Part of a small language model's weights.
Size: width 256, 4 heads of 64.
Architecture: LayerNorm before each block, rotary positions, biases, tied embeddings, normalized queries and keys, attention and MLP in parallel.
Training: a variant of Adam for these matrices, 5188 steps.
Each number is 200 + 20 x the weight over the matrix's rms, rounded and kept within 0 to 999. Layers, rows and columns count from 0.

# layer 4 attention output, 256x256, rms 0.0657, rows 51-105, columns 128-255
196,258,239,215,209,190,199,199,210,212,182,164,215,183,175,227,191,199,209,212,196,190,157,176,198,174,175,187,236,196,224,206,180,184,222,200,204,173,236,217,201,208,178,220,197,217,164,200,203,208,201,191,223,230,213,197,197,182,203,197,218,202,224,186,209,203,209,192,169,178,201,159,202,207,205,176,176,170,201,202,199,184,174,163,216,175,203,216,211,185,194,202,191,217,170,185,187,202,175,206,211,189,164,186,199,189,173,245,192,204,202,225,242,230,226,193,202,183,196,152,180,198,203,208,217,209,205,162
207,193,215,206,160,230,185,180,232,205,222,218,201,208,196,199,199,229,185,206,220,198,205,204,198,215,221,161,164,185,170,189,181,220,198,202,197,212,213,202,204,222,194,185,204,202,231,183,238,176,194,185,200,201,204,211,200,202,202,195,199,170,176,197,206,213,177,231,195,204,188,204,201,173,191,198,194,202,227,199,202,199,223,190,192,205,177,206,204,177,218,216,196,198,192,202,156,182,179,205,213,207,191,228,216,224,211,196,199,198,204,223,201,222,238,202,193,206,225,199,179,226,206,198,239,229,174,213
215,181,198,223,211,207,173,197,183,202,209,197,176,207,188,235,207,175,211,195,201,198,218,201,195,195,217,207,150,181,200,223,219,235,202,198,221,178,207,169,171,209,217,169,206,205,165,194,203,217,203,207,183,203,185,214,181,220,218,203,211,179,194,164,188,225,196,212,200,221,202,185,173,185,188,201,199,159,214,192,220,206,225,234,210,245,193,188,198,223,203,187,204,166,204,194,178,239,205,222,185,207,200,217,207,194,217,201,194,234,182,192,184,190,211,193,164,230,199,178,192,164,210,209,231,177,198,226
266,160,220,204,230,229,152,204,161,246,245,176,208,249,215,178,236,209,216,112,161,163,211,156,213,199,183,228,246,147,183,245,227,99,229,185,195,161,206,189,182,153,176,274,176,207,207,138,224,178,223,234,191,222,230,188,149,223,215,175,260,151,259,199,157,199,162,186,265,217,146,218,162,144,237,258,173,190,235,185,220,236,216,140,145,249,203,235,231,178,210,204,218,263,296,243,196,173,224,134,149,168,205,226,180,229,217,240,147,205,175,142,237,230,193,170,234,174,251,253,302,166,202,174,190,221,187,264
179,238,229,218,180,214,178,212,244,190,191,240,183,153,217,220,229,222,185,211,241,213,214,243,179,193,185,211,198,199,183,223,200,209,187,198,238,203,213,192,190,228,193,217,218,221,226,202,189,206,184,180,229,248,206,182,216,211,221,199,198,230,166,221,228,201,189,211,205,172,181,217,181,206,199,191,186,227,218,204,208,195,197,215,195,200,200,178,212,195,197,178,182,192,187,200,209,201,209,218,170,185,197,227,211,199,229,177,196,187,218,191,187,216,185,180,202,209,204,192,206,203,205,168,204,193,202,190
161,201,199,198,195,162,207,211,180,226,219,184,204,197,214,171,236,192,207,217,182,248,198,214,184,201,192,167,198,232,219,182,210,230,201,178,221,207,200,229,210,231,202,197,183,160,238,182,207,200,212,178,186,211,181,226,160,219,191,181,220,203,186,163,193,206,219,194,198,205,213,223,230,205,188,229,206,191,209,192,201,227,193,207,188,187,210,192,212,216,203,211,201,229,172,200,222,180,202,200,232,192,206,210,182,178,208,167,212,208,188,187,199,229,210,217,203,191,198,181,218,215,212,196,212,233,187,206
206,206,235,224,171,188,194,221,220,196,223,178,173,174,166,193,189,210,203,217,227,250,207,200,254,194,186,176,209,198,168,173,203,234,217,190,208,206,236,186,188,192,212,163,226,170,213,188,208,200,164,200,187,214,224,171,185,207,209,208,193,201,220,195,204,246,189,172,203,181,178,205,199,185,163,220,201,211,232,195,210,205,209,205,201,203,176,231,220,198,199,192,213,205,243,192,197,199,216,196,177,163,193,223,194,213,222,224,190,193,202,169,192,210,197,181,179,206,204,202,216,207,209,205,202,190,227,211
197,163,170,201,200,201,221,227,199,210,211,211,184,253,214,194,217,195,183,183,187,182,197,184,177,166,222,211,219,206,211,195,203,206,208,188,226,215,197,209,191,213,204,237,194,212,189,180,184,189,193,194,182,144,204,202,195,201,200,180,172,191,191,231,228,209,185,197,170,222,210,214,190,205,187,157,210,183,161,210,181,176,184,206,213,194,204,182,206,144,185,205,204,194,204,244,197,225,174,200,187,184,187,206,187,183,193,191,193,217,205,226,213,182,199,222,171,209,184,208,204,181,227,217,204,197,209,219
217,206,178,251,172,215,215,220,186,223,212,233,229,203,226,225,176,199,152,196,203,204,171,249,181,187,202,193,167,207,214,199,220,243,182,166,206,209,204,183,208,211,232,175,186,198,187,213,209,169,216,169,170,181,181,195,181,225,188,165,198,200,187,177,198,251,158,236,201,207,229,216,198,226,214,203,212,235,193,187,226,198,212,229,193,214,238,170,200,201,199,181,188,178,237,226,176,196,221,207,184,203,199,217,210,155,176,186,221,208,223,191,194,221,201,203,208,182,172,212,179,220,215,176,214,216,191,202
191,200,183,213,207,182,216,199,190,227,206,198,208,224,205,177,192,186,194,193,202,205,182,203,205,187,184,220,177,205,214,183,175,230,198,175,211,200,184,213,210,208,198,171,200,192,193,191,211,175,222,175,221,212,204,201,186,218,205,197,201,202,197,173,217,233,191,162,201,201,182,215,194,213,177,210,198,220,200,202,195,199,196,192,180,213,214,221,192,221,233,190,205,190,217,185,197,173,225,195,210,173,209,227,156,173,191,176,195,206,194,194,220,216,212,191,176,209,187,215,166,222,236,194,202,230,186,179
220,208,237,242,192,198,202,220,202,197,208,215,186,208,181,213,204,200,215,209,234,163,200,239,244,196,182,187,206,173,202,192,191,201,221,219,184,175,200,216,213,211,189,200,208,204,158,209,229,215,201,195,221,235,201,166,207,193,171,200,204,240,197,210,186,221,184,196,196,199,206,197,220,207,185,219,216,176,238,153,215,229,196,183,202,160,223,211,225,228,199,216,212,230,170,176,217,215,187,222,241,211,194,219,208,195,202,207,192,212,183,215,170,206,167,212,183,213,186,197,209,200,211,212,187,205,194,196
146,176,177,171,195,152,199,186,197,186,191,181,185,194,205,199,201,198,160,189,189,191,197,199,195,224,185,184,226,217,205,195,226,184,240,189,173,233,155,187,197,192,182,213,186,212,185,202,192,213,198,209,239,160,192,231,226,205,224,198,209,202,177,207,216,179,230,186,203,211,197,167,192,206,207,187,195,198,168,196,200,202,193,190,195,243,211,186,176,171,182,193,200,184,228,191,215,180,235,190,167,189,185,189,205,213,191,212,194,184,199,204,200,171,180,243,195,206,170,209,179,201,203,189,206,146,216,203
199,182,166,205,197,222,202,187,199,183,218,193,181,211,181,211,214,167,188,174,233,211,196,212,234,199,182,240,229,209,175,225,196,234,212,212,194,204,192,213,201,197,199,187,196,219,194,185,213,214,191,225,209,197,203,156,200,222,196,229,217,188,220,219,207,184,165,209,203,226,226,206,183,170,182,214,201,213,191,159,253,202,197,198,211,208,179,200,198,215,212,188,220,192,198,194,231,208,185,232,208,200,209,204,218,212,239,195,169,199,211,207,167,200,224,202,200,198,209,188,208,198,224,229,216,194,194,226
223,207,221,209,200,221,193,190,194,218,219,232,206,154,221,217,198,201,255,216,212,187,227,200,197,192,191,196,209,211,205,204,212,182,218,228,186,217,185,201,192,210,206,205,194,195,195,201,195,202,222,213,185,228,219,239,191,203,215,170,180,201,181,205,217,228,190,203,189,191,191,210,176,208,240,189,225,243,173,206,203,184,200,210,149,193,228,226,173,182,201,191,189,181,198,211,194,206,217,196,184,195,201,186,185,182,188,182,219,202,205,214,193,193,181,188,200,196,208,194,203,234,202,220,216,206,226,179
188,213,187,207,195,208,182,206,218,193,194,216,199,205,181,212,218,230,172,205,200,193,218,217,209,188,196,208,209,188,212,238,193,191,222,216,209,228,194,213,201,223,195,204,194,223,200,211,228,208,205,214,230,216,197,231,219,176,194,219,213,215,233,182,195,206,210,206,199,214,184,209,205,184,174,175,203,193,208,188,204,202,182,219,190,180,187,215,205,218,176,224,202,155,206,201,183,203,185,223,160,239,154,178,186,210,207,204,207,220,184,200,171,191,169,223,166,216,223,181,180,198,211,194,195,194,204,203
227,161,173,206,223,192,196,201,200,191,202,207,186,224,251,221,178,222,187,179,194,178,203,215,214,201,234,215,226,198,183,181,197,214,198,188,213,223,213,190,235,202,195,176,208,207,197,205,177,204,209,216,185,198,214,208,213,181,171,211,169,191,214,210,185,212,179,190,219,223,177,195,189,185,200,165,175,217,216,170,188,205,206,182,162,215,175,218,206,207,203,217,191,179,192,185,223,205,204,219,207,231,199,192,186,221,219,187,174,203,174,193,183,183,191,242,190,236,204,209,194,185,216,196,213,196,189,236
215,208,200,210,212,210,157,202,175,227,236,191,201,197,190,186,211,181,189,167,210,192,178,202,197,174,185,205,207,212,184,246,211,199,204,234,186,210,234,210,185,172,212,207,168,212,189,167,194,212,174,216,195,205,199,196,159,238,232,172,196,208,206,183,182,221,213,165,185,215,236,213,193,164,204,197,192,195,214,234,171,172,218,229,208,216,176,176,181,197,179,183,209,184,229,201,210,207,195,165,193,229,216,207,203,221,238,170,169,210,189,224,200,194,211,194,177,175,224,215,189,221,191,168,182,191,204,239
242,184,203,196,184,217,159,171,228,176,182,194,188,229,214,211,180,217,186,184,243,236,221,216,238,199,197,169,193,170,195,188,157,204,220,199,221,210,244,205,237,190,206,176,228,186,211,209,191,178,170,214,197,201,207,165,206,189,189,250,196,220,204,209,199,217,194,183,218,175,184,191,245,158,165,236,202,203,241,191,193,196,199,224,210,190,168,151,218,227,211,220,227,176,194,215,196,220,184,211,164,169,216,207,208,208,230,175,187,196,201,197,178,205,208,165,167,233,213,197,190,179,175,210,198,205,197,215
196,221,190,208,218,200,195,188,182,200,197,154,193,220,192,218,160,175,159,207,177,217,197,191,186,239,175,199,212,205,210,156,186,220,199,186,195,225,162,201,248,172,216,188,227,190,214,218,209,196,196,205,185,161,185,204,200,182,174,194,192,200,226,215,211,158,204,200,216,203,184,196,214,229,222,165,180,206,177,208,141,204,164,189,171,216,216,202,189,208,189,180,183,199,155,199,204,181,225,196,241,188,192,194,179,167,181,198,203,193,195,185,188,208,186,189,200,214,181,237,217,216,206,210,159,187,186,186
198,216,226,204,197,192,231,202,203,208,173,189,220,184,217,229,189,182,214,196,226,173,181,171,195,152,185,190,208,186,214,185,214,209,179,188,214,184,183,186,169,195,206,207,217,229,192,212,207,209,216,195,198,218,206,177,196,196,183,183,193,193,182,246,219,178,161,206,175,219,196,204,201,202,172,195,186,207,170,217,203,178,219,235,178,219,209,194,195,206,194,165,217,231,246,217,218,209,191,181,168,204,205,193,226,185,186,206,194,209,207,174,189,194,195,210,163,167,177,207,214,175,187,217,209,153,218,195
197,233,184,188,206,163,192,202,211,200,188,203,192,172,203,212,209,195,192,227,207,220,214,198,173,186,200,210,219,194,238,214,204,213,200,204,220,188,226,228,232,203,215,215,221,213,241,202,231,215,185,197,166,223,222,154,204,180,210,209,198,207,223,216,220,176,196,203,192,203,207,190,219,222,212,215,218,222,230,160,217,227,192,180,213,204,205,179,236,211,184,219,181,201,210,167,203,186,211,208,205,192,205,183,213,185,189,180,215,178,212,212,220,207,205,197,220,194,184,188,194,212,181,174,198,199,199,175
242,203,231,276,231,211,206,174,232,188,164,205,201,198,182,230,186,218,223,201,159,165,201,229,193,203,213,178,204,182,195,192,148,175,193,214,208,194,208,198,193,229,217,225,208,180,197,223,201,226,205,185,232,215,245,220,231,155,152,200,222,186,185,206,199,160,193,217,189,191,188,187,163,212,208,170,190,175,197,239,187,204,165,152,203,218,212,208,175,182,191,205,207,248,213,214,183,238,211,226,197,198,177,175,205,197,163,226,194,189,188,189,213,204,162,178,205,202,193,213,180,213,208,189,181,167,144,189
205,217,221,234,178,227,194,189,199,222,196,183,209,185,169,140,201,188,187,204,191,175,193,231,200,170,191,196,191,197,193,174,189,227,166,221,228,224,217,188,187,232,171,167,222,209,190,209,174,208,165,168,213,218,173,176,199,230,190,176,195,208,171,227,194,210,209,233,185,184,205,203,209,189,187,179,179,204,190,169,174,187,190,187,197,201,209,196,194,224,234,193,203,198,154,199,185,201,223,201,227,217,204,183,207,227,198,205,198,223,243,209,213,224,205,204,175,219,188,183,224,213,214,195,190,181,205,179
210,180,206,190,208,223,177,158,206,195,184,167,203,212,219,182,178,190,176,209,222,222,162,209,221,215,188,207,189,198,194,194,187,188,240,197,198,219,233,198,204,193,180,196,198,156,193,205,229,197,203,193,218,186,171,191,206,188,194,232,195,225,210,224,189,183,218,191,212,210,185,196,202,180,235,205,198,225,169,185,218,210,186,185,186,183,183,202,198,184,226,216,223,171,214,201,197,197,208,172,185,214,194,153,215,224,195,174,178,171,215,215,200,197,199,199,202,219,205,231,214,215,169,213,185,218,206,214
161,235,217,215,192,198,214,187,191,196,180,183,183,170,135,206,197,210,196,209,222,170,209,191,227,198,182,207,209,182,187,236,204,189,208,210,220,192,227,215,215,179,161,179,225,190,190,200,213,193,157,184,227,239,170,148,225,198,196,235,222,233,197,217,236,140,234,222,204,192,193,168,201,200,198,198,192,173,216,170,200,231,172,190,208,209,205,170,232,208,205,190,190,212,186,180,234,209,237,200,201,186,220,192,201,195,177,225,193,188,217,206,217,218,218,210,218,230,183,182,190,215,203,224,187,177,208,174
213,211,197,193,179,211,202,191,188,192,195,192,171,204,204,199,194,210,217,229,206,263,188,189,197,174,211,205,185,194,211,194,206,214,180,205,228,212,208,203,197,211,207,209,208,212,206,214,212,217,198,203,205,186,204,200,190,187,198,212,172,191,185,206,215,224,209,204,213,205,206,198,180,196,207,192,218,172,178,191,203,183,205,238,230,159,204,203,160,159,210,180,199,185,201,187,222,192,170,220,220,195,233,183,172,208,191,233,198,203,217,213,194,197,240,218,196,162,166,199,216,202,202,221,190,194,235,201
204,218,223,199,215,204,188,178,180,180,185,154,236,206,217,194,150,199,233,238,191,192,182,188,202,208,207,216,213,201,185,181,192,223,168,212,190,193,172,207,198,198,206,204,229,179,187,192,178,190,225,209,197,177,236,176,195,197,190,233,217,238,180,238,203,177,180,204,196,204,191,174,219,211,154,213,208,224,195,212,205,202,220,199,203,218,186,187,201,185,188,231,156,186,167,167,226,202,223,214,204,209,206,209,176,202,195,163,176,145,196,174,208,176,171,219,197,202,200,216,198,216,175,192,202,167,164,205
194,232,183,181,155,201,190,209,202,211,205,223,182,195,198,183,192,170,183,181,221,206,160,233,180,203,201,225,195,192,198,211,201,202,206,216,184,201,215,214,209,204,196,208,213,212,195,208,195,190,204,182,192,204,210,195,200,223,244,193,216,197,182,178,229,187,210,227,193,193,209,201,206,219,215,162,199,194,204,203,180,210,227,192,206,202,218,195,187,167,192,189,226,171,224,196,187,217,194,190,187,217,217,195,173,198,203,185,191,184,209,196,233,195,205,232,165,199,153,197,198,215,210,178,177,183,199,197
197,184,208,209,204,210,218,166,228,185,185,168,167,184,168,217,217,179,177,239,195,182,218,178,194,168,214,197,201,196,185,189,218,179,183,208,208,229,175,217,200,222,224,207,194,224,239,230,239,189,194,216,208,182,204,210,217,191,202,219,173,215,183,222,224,215,194,186,207,200,169,195,198,207,202,206,192,169,212,215,200,240,229,168,194,192,209,244,198,200,188,199,205,200,154,172,210,160,219,199,173,204,221,235,190,211,206,218,194,167,202,181,207,190,186,198,197,193,189,215,208,193,191,210,189,200,225,203
217,211,222,180,213,225,215,209,221,200,209,232,241,211,176,179,167,208,218,187,197,178,189,180,200,161,195,200,215,209,211,201,173,204,223,187,178,164,216,186,186,210,205,224,207,206,203,181,203,224,214,191,198,226,211,187,196,213,196,194,206,214,200,209,186,199,219,231,216,201,204,213,172,197,164,178,203,173,184,221,189,220,220,184,221,174,177,182,203,200,191,214,149,215,179,194,188,209,203,251,201,202,206,240,215,220,219,231,191,238,192,197,210,198,211,193,190,198,235,175,196,234,220,179,187,211,211,208
210,211,227,244,232,206,192,171,187,196,198,167,219,246,198,219,174,207,170,223,186,194,170,212,213,227,188,195,178,181,203,211,166,184,190,214,204,226,186,196,197,197,208,199,162,207,205,187,175,203,213,183,220,168,227,207,202,182,198,204,195,205,206,228,195,195,201,183,216,213,160,221,188,172,193,208,206,197,227,203,228,219,194,188,179,228,171,192,193,161,218,209,191,220,188,226,196,229,217,199,200,196,167,176,206,233,205,218,186,201,174,211,177,199,193,192,182,202,224,231,205,211,181,184,175,194,170,236
183,199,206,166,207,196,222,215,219,197,178,159,184,234,203,191,250,184,180,196,190,212,201,166,190,164,160,183,229,197,215,172,192,180,236,162,208,239,194,217,227,167,197,233,178,225,204,207,231,165,221,190,195,210,187,179,175,185,175,215,176,193,207,223,191,233,209,177,201,176,178,202,217,204,177,189,199,237,205,189,219,234,206,197,190,208,186,228,216,214,201,188,199,178,169,192,215,172,212,232,175,197,177,203,181,207,211,191,203,218,199,195,225,213,202,223,215,207,205,201,200,203,199,198,232,210,228,195
187,184,166,166,199,173,202,189,201,193,187,154,212,222,205,203,228,211,218,185,194,205,230,208,226,195,189,172,196,212,219,218,199,194,194,198,253,206,212,226,190,190,199,230,209,195,193,190,224,202,192,189,203,166,203,180,179,167,171,208,201,212,193,171,195,182,204,181,194,223,206,216,230,180,200,196,174,182,196,174,178,214,208,230,221,162,194,179,235,229,184,206,202,198,185,216,188,176,216,208,163,218,180,196,211,201,210,195,237,226,221,185,217,203,215,211,205,207,228,181,206,163,195,210,203,210,203,201
179,201,174,206,221,206,195,231,189,233,234,243,221,202,204,206,228,207,198,176,214,231,196,203,167,191,177,233,216,200,220,206,192,223,191,200,207,191,198,208,187,213,191,196,191,195,194,177,197,226,218,191,242,244,210,195,170,218,211,156,199,212,215,218,196,171,233,192,212,198,205,198,206,182,199,197,221,184,216,197,237,195,191,195,217,199,194,201,214,171,217,167,211,232,205,232,198,182,188,177,200,163,190,193,205,195,213,216,188,215,192,200,199,208,218,200,220,177,213,194,199,215,213,178,184,181,199,205
258,217,229,186,208,231,211,184,229,196,180,218,206,232,207,202,171,230,207,216,185,233,176,211,208,207,212,207,181,167,206,202,171,181,190,175,222,196,190,211,208,205,202,220,193,201,202,216,197,205,233,191,196,230,162,207,231,168,169,213,218,206,226,184,214,202,235,197,205,183,186,177,195,198,191,177,202,185,191,211,200,196,185,193,176,192,204,216,191,185,227,169,175,208,164,202,227,208,190,192,234,189,187,191,201,206,200,217,205,235,206,223,183,204,183,176,205,210,190,185,232,210,193,192,201,198,203,199
209,214,241,199,192,209,179,243,222,194,207,240,164,162,198,178,182,204,203,198,179,201,196,202,194,196,216,215,136,123,178,215,219,169,208,236,213,180,247,198,199,190,232,184,190,235,191,193,203,170,199,202,185,212,238,205,213,175,193,173,213,217,224,219,219,171,208,240,171,177,214,213,186,220,224,168,166,169,183,244,174,203,179,173,182,220,231,222,187,186,177,185,223,204,212,224,190,198,220,171,200,233,189,183,217,183,167,222,234,225,255,203,218,199,187,186,176,192,182,204,217,182,205,180,198,186,223,163
245,199,193,196,199,191,199,193,207,204,190,204,171,224,170,218,196,189,172,188,188,213,208,202,193,215,183,191,187,209,172,219,208,178,239,199,221,211,190,210,211,175,187,202,232,193,179,184,209,193,161,183,207,186,159,188,218,185,182,234,197,187,210,212,184,174,215,161,197,217,192,208,236,176,221,192,204,184,221,146,205,197,173,205,167,196,171,221,201,199,201,205,239,177,199,204,204,233,189,196,222,194,228,167,197,225,223,201,184,208,199,203,175,174,188,182,206,231,200,221,223,195,207,210,182,188,211,221
206,188,161,146,231,192,179,225,180,205,210,199,221,245,219,229,212,219,206,193,221,206,204,208,197,194,238,203,185,194,201,205,171,194,204,200,187,176,197,199,219,200,222,193,204,217,239,181,178,219,205,184,197,199,239,177,185,190,188,198,175,196,234,199,185,187,192,221,188,217,241,197,211,194,203,210,157,177,214,237,207,198,192,191,159,229,206,221,219,208,188,219,187,211,237,247,176,205,215,167,174,234,199,155,219,195,201,172,190,217,191,197,201,217,225,201,168,221,214,184,218,169,180,190,174,203,177,200
212,179,165,191,210,190,216,215,170,214,219,216,240,191,214,206,217,175,207,174,236,202,182,212,178,226,185,190,240,225,210,216,209,223,189,196,180,185,188,181,219,182,200,180,174,190,174,191,200,183,206,192,217,195,207,216,205,234,213,169,235,201,203,182,205,217,210,201,195,197,216,223,224,213,197,196,172,189,183,196,219,215,206,222,194,170,214,193,230,202,168,207,221,197,208,211,215,209,182,154,192,196,169,213,191,179,192,180,212,207,190,174,214,194,206,216,200,189,183,183,202,195,207,201,190,204,217,190
186,192,205,194,204,208,193,191,194,204,181,222,172,166,212,213,207,187,176,197,226,167,193,204,191,218,184,209,230,237,197,189,181,196,186,206,197,218,193,176,208,204,195,188,181,191,171,216,220,206,196,215,213,203,199,231,211,201,185,204,198,203,236,209,174,205,194,173,212,203,195,188,202,196,212,208,217,202,205,188,210,180,219,200,195,165,196,210,186,222,220,214,193,192,203,180,187,184,224,192,219,205,191,187,199,201,194,202,200,201,186,196,184,179,188,181,230,166,226,190,178,218,202,199,212,191,162,225
203,172,186,203,140,228,205,203,195,210,214,218,176,237,243,223,224,195,225,179,226,190,200,213,204,197,223,225,179,208,193,183,177,201,219,206,182,206,211,213,208,202,201,190,214,197,168,183,188,216,215,199,203,184,188,199,186,231,192,204,192,190,175,209,201,222,221,207,197,205,199,244,211,174,201,169,206,181,232,158,214,194,224,202,222,193,178,177,192,180,177,196,220,167,193,254,182,220,199,208,185,187,207,198,182,207,237,205,193,199,169,211,161,205,194,224,187,203,212,179,189,212,210,184,191,205,160,222
208,207,188,208,227,191,199,207,189,202,215,249,218,193,179,238,203,181,192,196,194,226,170,220,182,232,186,208,177,219,194,196,184,192,178,199,201,206,210,204,233,200,221,171,172,198,217,203,216,203,144,196,188,227,202,159,190,235,200,201,204,205,204,154,193,192,223,187,211,198,210,190,190,213,232,215,171,175,227,223,223,237,198,210,213,181,208,182,181,231,189,198,213,214,183,163,208,211,203,204,223,195,190,220,190,185,191,204,182,185,180,212,220,195,211,184,212,175,199,180,178,222,207,191,197,237,220,202
178,195,179,198,219,205,214,201,186,168,176,194,222,212,259,187,202,192,206,209,199,211,183,193,195,237,240,215,208,210,200,183,193,209,194,211,184,188,192,192,178,206,211,201,214,195,200,229,207,223,231,242,182,196,207,192,223,200,179,215,206,170,210,209,218,209,187,196,205,194,191,204,208,220,192,211,209,186,191,207,232,186,193,199,168,203,221,196,183,185,224,197,193,210,200,205,207,189,189,239,199,200,202,210,199,172,197,212,201,195,206,225,179,175,204,219,186,188,169,214,167,223,187,222,180,240,177,178
184,210,189,180,242,174,227,239,187,258,228,202,213,217,195,194,191,187,211,210,178,191,181,164,168,198,183,201,208,208,266,175,243,201,181,147,200,194,189,205,252,183,216,164,182,157,175,188,191,190,196,131,188,178,181,186,177,190,190,157,192,233,171,191,174,200,206,137,185,190,218,224,211,201,230,232,185,197,232,132,169,188,174,222,190,215,213,192,177,198,210,169,218,204,210,244,184,201,207,166,234,195,173,185,180,170,195,180,225,206,175,184,171,230,213,205,227,173,182,203,220,218,200,204,168,196,196,190
198,193,198,189,218,194,211,197,190,210,231,212,209,190,234,184,181,182,217,220,200,201,205,190,181,216,193,222,191,180,181,222,234,222,195,203,204,204,209,195,195,205,195,172,184,193,218,165,200,179,191,182,183,155,247,206,174,224,185,189,199,184,190,205,198,200,202,196,186,191,208,237,192,183,177,230,202,224,216,184,208,246,170,192,194,197,180,169,240,216,190,206,249,177,241,219,199,222,192,223,212,218,185,188,210,200,208,181,218,247,196,186,205,193,200,170,130,241,202,206,204,194,223,211,180,189,200,200
198,188,217,169,225,164,207,197,194,183,202,157,228,191,185,169,184,209,195,205,192,206,209,173,215,239,202,223,192,222,204,185,231,211,191,179,193,232,184,196,225,196,202,176,192,172,199,188,218,182,179,198,200,169,165,184,207,207,193,199,197,187,212,176,221,212,210,209,204,179,205,185,216,203,182,202,204,177,217,167,219,197,203,214,209,214,217,200,192,223,202,198,184,226,188,153,210,161,197,176,236,227,201,204,183,210,213,181,167,175,167,220,202,221,214,203,200,205,179,188,207,202,212,176,196,206,204,200
178,224,232,187,182,222,182,191,186,198,200,192,153,204,207,197,237,190,206,181,204,225,164,203,230,195,222,203,189,215,162,191,192,173,186,231,189,204,193,204,204,191,185,231,225,203,172,195,202,209,207,234,225,226,157,198,206,206,191,207,232,171,216,232,204,188,258,196,180,193,186,182,174,176,239,194,202,188,232,171,186,222,184,168,213,203,187,219,176,184,193,186,207,195,188,184,240,191,184,210,192,176,203,189,187,228,208,198,172,176,202,215,205,243,221,231,234,205,196,150,219,209,194,168,203,194,227,188
196,255,216,221,186,189,213,171,187,214,185,209,182,188,221,222,199,196,163,241,205,158,196,225,194,205,198,217,215,183,231,204,214,213,186,209,227,187,188,202,216,226,187,184,219,150,196,225,202,184,201,186,193,224,200,227,191,193,207,187,246,212,236,199,213,148,203,206,189,181,161,182,170,235,226,197,190,195,212,192,200,233,226,186,202,187,231,216,158,226,158,222,216,189,217,182,186,197,191,207,210,209,213,211,233,181,171,190,218,186,221,169,252,217,182,205,195,186,194,193,165,199,223,215,208,190,159,171
191,207,185,186,215,192,184,192,180,201,209,210,207,179,181,211,230,195,194,203,199,189,211,215,200,222,188,194,184,213,203,215,238,182,183,235,205,219,173,186,182,216,199,186,176,195,172,202,209,201,216,199,209,215,198,203,201,199,190,185,196,219,214,171,197,221,189,209,194,195,188,186,188,233,200,218,230,177,213,214,226,228,193,171,212,212,224,215,212,214,201,225,213,178,168,174,232,199,206,204,192,204,173,214,163,185,165,215,205,181,216,188,224,185,148,211,189,182,186,184,185,212,187,197,220,211,176,181
212,193,182,185,170,200,175,193,220,189,207,208,212,213,170,206,201,195,195,178,200,189,184,210,242,215,197,190,179,209,181,223,190,212,188,204,172,201,198,192,211,196,185,211,194,204,187,198,194,180,168,190,176,200,178,163,201,207,219,215,223,215,234,147,215,170,189,216,205,186,197,209,171,185,168,177,201,206,174,201,197,245,199,194,210,195,174,203,203,204,207,238,198,196,176,166,227,193,188,232,201,188,193,199,181,230,218,179,192,185,201,206,206,212,227,211,207,208,214,175,199,205,171,199,204,213,219,188
260,198,201,236,230,226,224,220,214,204,188,210,234,224,193,201,179,219,168,217,169,194,211,199,208,195,191,207,171,186,207,192,169,205,206,211,238,211,167,234,168,197,218,193,208,224,201,204,197,226,191,193,202,214,188,215,213,171,175,188,179,233,205,185,173,225,237,198,223,187,212,181,231,205,217,170,188,182,204,221,192,206,174,186,215,190,196,192,205,235,190,207,218,221,208,164,198,208,191,211,225,194,181,228,187,215,202,211,208,212,193,218,188,206,222,164,234,226,204,212,189,213,218,198,191,203,181,212
182,206,205,178,208,192,175,189,204,215,187,204,212,201,187,197,185,225,218,198,193,176,208,206,208,190,205,163,253,197,211,213,214,196,204,201,216,170,207,208,183,224,165,226,195,170,195,205,217,230,201,179,151,218,181,171,215,187,188,210,204,236,166,211,212,199,228,214,189,208,163,203,225,227,231,191,210,219,164,216,185,203,175,203,187,157,205,186,206,198,187,213,207,160,223,203,181,213,187,216,172,216,212,189,175,188,180,163,211,216,215,195,191,201,222,184,183,199,195,156,212,207,166,168,180,231,251,168
209,188,204,221,192,206,219,205,186,192,219,205,219,215,213,236,169,195,209,191,174,217,223,192,198,215,193,217,164,182,203,204,217,206,214,205,200,208,187,195,150,172,205,193,219,198,215,176,188,219,223,197,203,174,200,213,197,186,222,172,160,193,183,177,172,193,218,215,235,190,196,185,201,182,198,165,207,176,172,216,178,173,197,185,218,235,173,192,223,219,197,225,205,234,201,180,177,191,216,217,188,198,190,211,184,233,219,204,173,192,178,183,222,193,195,193,201,206,225,204,198,196,214,184,198,214,207,236
226,190,195,179,160,251,202,211,210,191,187,194,178,211,188,179,236,198,171,198,178,195,188,170,215,178,222,228,199,179,139,209,202,158,207,218,234,209,205,209,212,196,160,216,179,214,182,211,194,213,193,241,205,214,163,199,201,184,173,240,202,171,189,223,193,185,228,210,188,183,214,194,183,192,207,191,186,194,235,162,211,158,188,222,187,216,194,225,185,196,219,168,190,219,193,222,209,217,220,200,204,219,171,193,219,186,211,224,212,223,191,204,180,231,203,185,226,232,198,201,197,223,220,173,229,196,192,194
211,245,241,222,198,209,197,186,196,189,208,205,239,240,225,200,202,218,213,197,201,199,212,213,205,182,212,203,227,215,186,229,199,194,199,218,197,199,159,182,154,197,187,239,227,224,185,190,181,144,241,207,239,217,189,198,201,197,216,195,221,203,178,159,198,167,210,194,194,210,181,205,198,213,184,187,206,217,170,189,184,214,194,223,176,197,195,202,185,192,203,180,167,198,181,202,196,199,191,205,217,190,194,198,206,181,221,178,200,227,192,213,180,182,188,206,207,215,209,212,219,192,203,211,244,195,170,206